Weights of a small GPT-style language model, trained from scratch on English Wikipedia: 3192 steps.
Each number is 128 + 32 x the weight over its row's rms, rounded and kept within 0 to 255. Layers, rows and columns count from 0. Numbers have three digits each. The size before them is the row's rms in percent of the matrix's.

# layer 3 MLP down (transposed), 448x160, rms 0.0838, rows 400-405, columns 0-159
103:061120139104150091161114066045111126120110095106112097133127131145126082118124125119114078117161124119162124053136114167076155074140197144184087144106169048147132087077161116065134142053096101122131151105095094090127157070125129131108152099173136144115103141112112170158099133103128096104090152061103072112142110154155118117158139176096106115135116149141101134124156078142140175151075084137133130150188109123068102174118093162110125139105122102067122157094199150156069132128090100
097:122133118083114117133139143193184150135147143119182147120102134160086184097161105137125147098127104170109174129146191149123137128126037121119156150134144106085156194132108181133093113160137096150137122108153162093121107156210081128133046127112121154124135077115138096107141158142167076145139134129159078124190175181204145110174105140146085126139128090115096099135106127168161115084073116184144158121102112104112132135131100108122162159085133084247090094080141123082148135144095137
098:129174161134192118143107119170130140083179113065142140126176099128097079158120083172142063215108172154101119103120088096161162147131095162114108138147125172138097154118165107140102092114161089116164079107145083112097142139113125159105079163135149061200220128122137105150109108173167111176159147081133130136126087173161151221156100130131129111116095123155101111090108161090129184128142165092137105148101113073151134113138131130134178093117080081159170129135108121129122127193179130
103:148083176151125118178175108138166116114131127056090100085125104100180177137179136156127155171134114078149122198134185115132139144168066104163135103159099100144080152142131106136121097091132130174152127151092159112117098161123121112101143084082208147105144151113189093126120147128114130118105086093132104151106148192126122118097092173126178151095133155120097133056097151126130103110052187189186176104121140056137184137122076148108117047140067140148142147109110139127144093146101128
090:124120143120167146144189145070118165120102079099128122160120111153125052042120129068162124154072097078086187133144122144116151149109102119149114198200068161168136124106132142091141130120124151143121144147168140139089062106094173121087140139141102126152143180139141080112137120111126149199150122173133095131126169151116110121064096104133179099084142210108096153121141093155105108148163160117123165137105142064093123168180141118165110082149117098143174134124087161164153148182203106
098:093097110095079132162146095173150109121055124146094147052156124118124136096115104146127058093105131122074098138130086110178157100107144114088104094096174093121171167140115108143139080069170088118119062118125125130114144151132116080129153152147106112152137139137136113137149115163084130116173061152128126099115158152131106198090121153135134183177095125163114100157087097092137153146176156158119130050070145155169108155185081197180083109135108095142130105097148087109078084093168190
# layer 3 MLP gate, 448x160, rms 0.131, rows 401-406, columns 0-159
095:122160112164106138124164127103089155109162076155132216204090104111116134052175133109131085118137119143132130122198127064112137143149150127092078136161150135067100137113130145167101116136098165129093129168193109118174121091125122129133105130126086112111192076169172132152095116102138112140121185138119114151087166116147183098125139143158127150142085207131175130144144103077182130110000146153140142071118085165102117182174087147149157168125115139139130143148135154145126150149083133
102:135169071140138178129149070096101063060080124151137154074136090123105129126100109046185115178138170117121154155142129124088079122130114111097147144114129182137117106179150151133160100122130135127124152100125152147156090120092129068126156094096136153145156121110165113127139145196130125075126134182137065091184049148074106176146158159125113102073146141128123115080120149156158126144150109089196055116071140129154166167122156169145193113099070119145121143131161172114111133162192111
093:097122122077160101169117168178096158165159139069081128126206162154116100133096176142049084178124114162156141134141127133123092092047157141141122135179110110139151125109110087188131133135173134113106141153171183149118106121132170136089160237203124092099111173099097171133142130088117180157126103119148127139165101115081146131108115125202138098161136196136132159129122122181056100132163113142102179109093130124102072113093112099149108138114126160142146144103108165106099150145148086
084:174091177108144097107133115108134121038117120186166095112084102133155134145124111155177104157082146123077035143123111139141147097129145149109149099098186066146134125119080123138106088155146108156093152132162174173172135162137133109112120146070226125134132194199130128137150174174163158148155080135187149083139135136083196170149105111157128156156099120182137120099089133106120155152101150119128104144121116174128165111166102119106071116106092163160118124155063109125121108171080087
104:173112137206139160171128053046089127074134171086088171126149129145144138203159090136097085133095129141104094144128126095122127120104137169143098115110152147134124160138123144074124096141129137118164183167039094121122176066124176058123091125155075123139148154128101120158154093093087150158080114133171173149084071075091135094107163145090063108169164105148125169125136114149093161111154149167136133148166129110157160109152110170134110127117078172130170104114150118126148100119133201
098:144120158152158109129145133115094143105124097106118147097087143112161124134143136116170106078151050139193131164128059132140128149076098145114082128179161138092146164152122178134087132122108127133138152136163120203117139065104125108105122115149129145058115095069134161117093122104115116146198163118128115086130170098083102131133120127119173117106093204099070116084105155192140117096087060174168110107107101209096138100123113199153080091115160175084166121135079163089159137171180129
# layer 3 MLP up, 448x160, rms 0.127, rows 401-405, columns 0-159
093:039104155105157081092160049121089143180130125158174116175118126129104109136148160101192148159116126117158132141134145120108106048123121079128096104171176160149102109093174177116165148151138177168105108114192200045163122173152145148138105103161099083176181114105131152104116156129160135155154089144086103079146103155161135098167098163134152092116153099108139075133135185125157115128154139149140138117158142123188120151146165087065170094106132111085140180100174165133082126133113134
100:177148139154131161133147124115105152171177193070153175167146101119166098133109138145149076144167102124166120135090109102157099142108085149137102136155131107169110104120076114105082106166134076182152154175140097134105094212167123147138152183167163141126085104147129153097137091083126114101134163108098154123153118099214135145109104150121123147117095174148201034172181116173110167205075134126113125114100115148086108123156162083173107152117128104040148112104075126129112147120156137
102:151136107143111104088175175136095141162096189110135121087147155130123140155091138169124161114174147116148124188102117115160098162129126115118189082130035069173121149120152122060126129144179158147106109145106203111139106103165122129156102183136161128106140119084151105138144114140111136163146088115172116146141130178095147161113076169132118151080120136131105156118092167134147064078082117189059144131133094069171088099130184167156056092158116085170217112117125129128071146137132127
095:109163147113120062099114118130154078145098109153092146134122171089117111114137121105161127120114114098111143097077107090126117068097098089224161144172061176135173085143068130113100143102105100097106145090210145113199115127129137115195145075111074166126123074136066141156148110148088076161132149162157097133130123104150135116121148115038155105102166163088043118149092151108194169116133088115123120149158133157093155149116156133111139099137096106112098178107102148125181118102102106
102:087156131124164159141058106145124095152158111078064077140127099157186121116132110130105109171193160174090196115107135176153139174095151095081078074093153116060137121159143131123125079074104150124132154097130110132138117121105148160130126152139114145111087103179167144124127073148117135150109155102171032122176151141135111141188170092146189156160053163162172128111144183138160144139125144123110152087125153143137078096121133061125164162095134135129133124092157091179093106088097174